config.yaml
d_mlp: 512
activation: "swiglu"
norm: "rmsnorm"
norm_place: "pre"
rope_fraction: 1.0
init: "normal"
init_std_o: 0.0
lr: 0.00851
beta2: 0.98
grad_clip: 1.0
schedule: "wsd"
decay_fraction: 1.0
batch_tokens: 32768
z_loss: 1e-05
Each number is 128 + 32 x the weight over its row's rms, rounded and kept within 0 to 255. Layers, rows and columns count from 0. Numbers have three digits each. The size before them is the row's rms in percent of the matrix's.

# layer 3 MLP down (transposed), 512x128, rms 0.211, rows 504-511, columns 96-127
098:149111084089081134112137077083125138180138179100149160144112130139157152137078097056100132134054
104:169104086139118095085101107138158178132078157156118173173169116153118093105141121167169169126102
111:125127077156126175117187146115134162098130145162127157078084144121148173184068120072138145154132
105:134121083105157132122081150155155068104147118140152126093110043120138119094155127087056122146126
105:153133139158064110071165128101152067148175192051079140133162110156111111117089102158142134153127
101:115101151083097116119151159126184173089129155130108129119105143099138082149118124113171062138106
094:128143160104180175123115132110133179063065128119156154136140181168132117129138043096082135082143
094:150176214052138132170153126166128191088172128159079075135186141107110112113136126129120155133095
# layer 3 MLP gate, 512x128, rms 0.256, rows 505-511, columns 96-127
103:107120095114119118142105162108113117109070062177129088132115043158047047072074187149111161154166
107:141151111161181086129143098068146136091089048103179130163102139073125133135117111154119126112166
102:087086117115129144093137153104133137120142143070114078118139171167108168059116093074096131102090
114:151126131155128174115166111133121120120175125158126155134113103168094157133140104157153161150094
089:143147122158187092066129099156132088134126171161136157140109140060118180112159060170076116098123
088:148099116202083148110099121106112072159107100091117146156155103157219142139107134179063140126101
098:112114089115158155123137085074104156078105101119068185114077080154178142111155139144122122159120
# layer 3 MLP up, 512x128, rms 0.251, rows 505-511, columns 96-127
100:133147111135097138075101118144162157075113067210062102131119108160160172136152114146126204123164
109:140087191111070135162193195125119055138141148047079143132111110161171176117164120085185103129069
101:105075149142181127061097092069167113104062090124133117132164043116133173144118178113096116106090
108:169117105175118109077128048147182082102128129158114174125155145142102152127130112157147156104114
095:106173093110116114093180066107100095153140167094094107169165086108130153093174105154139150162149
097:128163127057118130146160106111103158138169119195100130102092125117080111138161094109092081150141
094:135156172090149200129118174100136121126186104165158089114197088136097087118080094162100109150134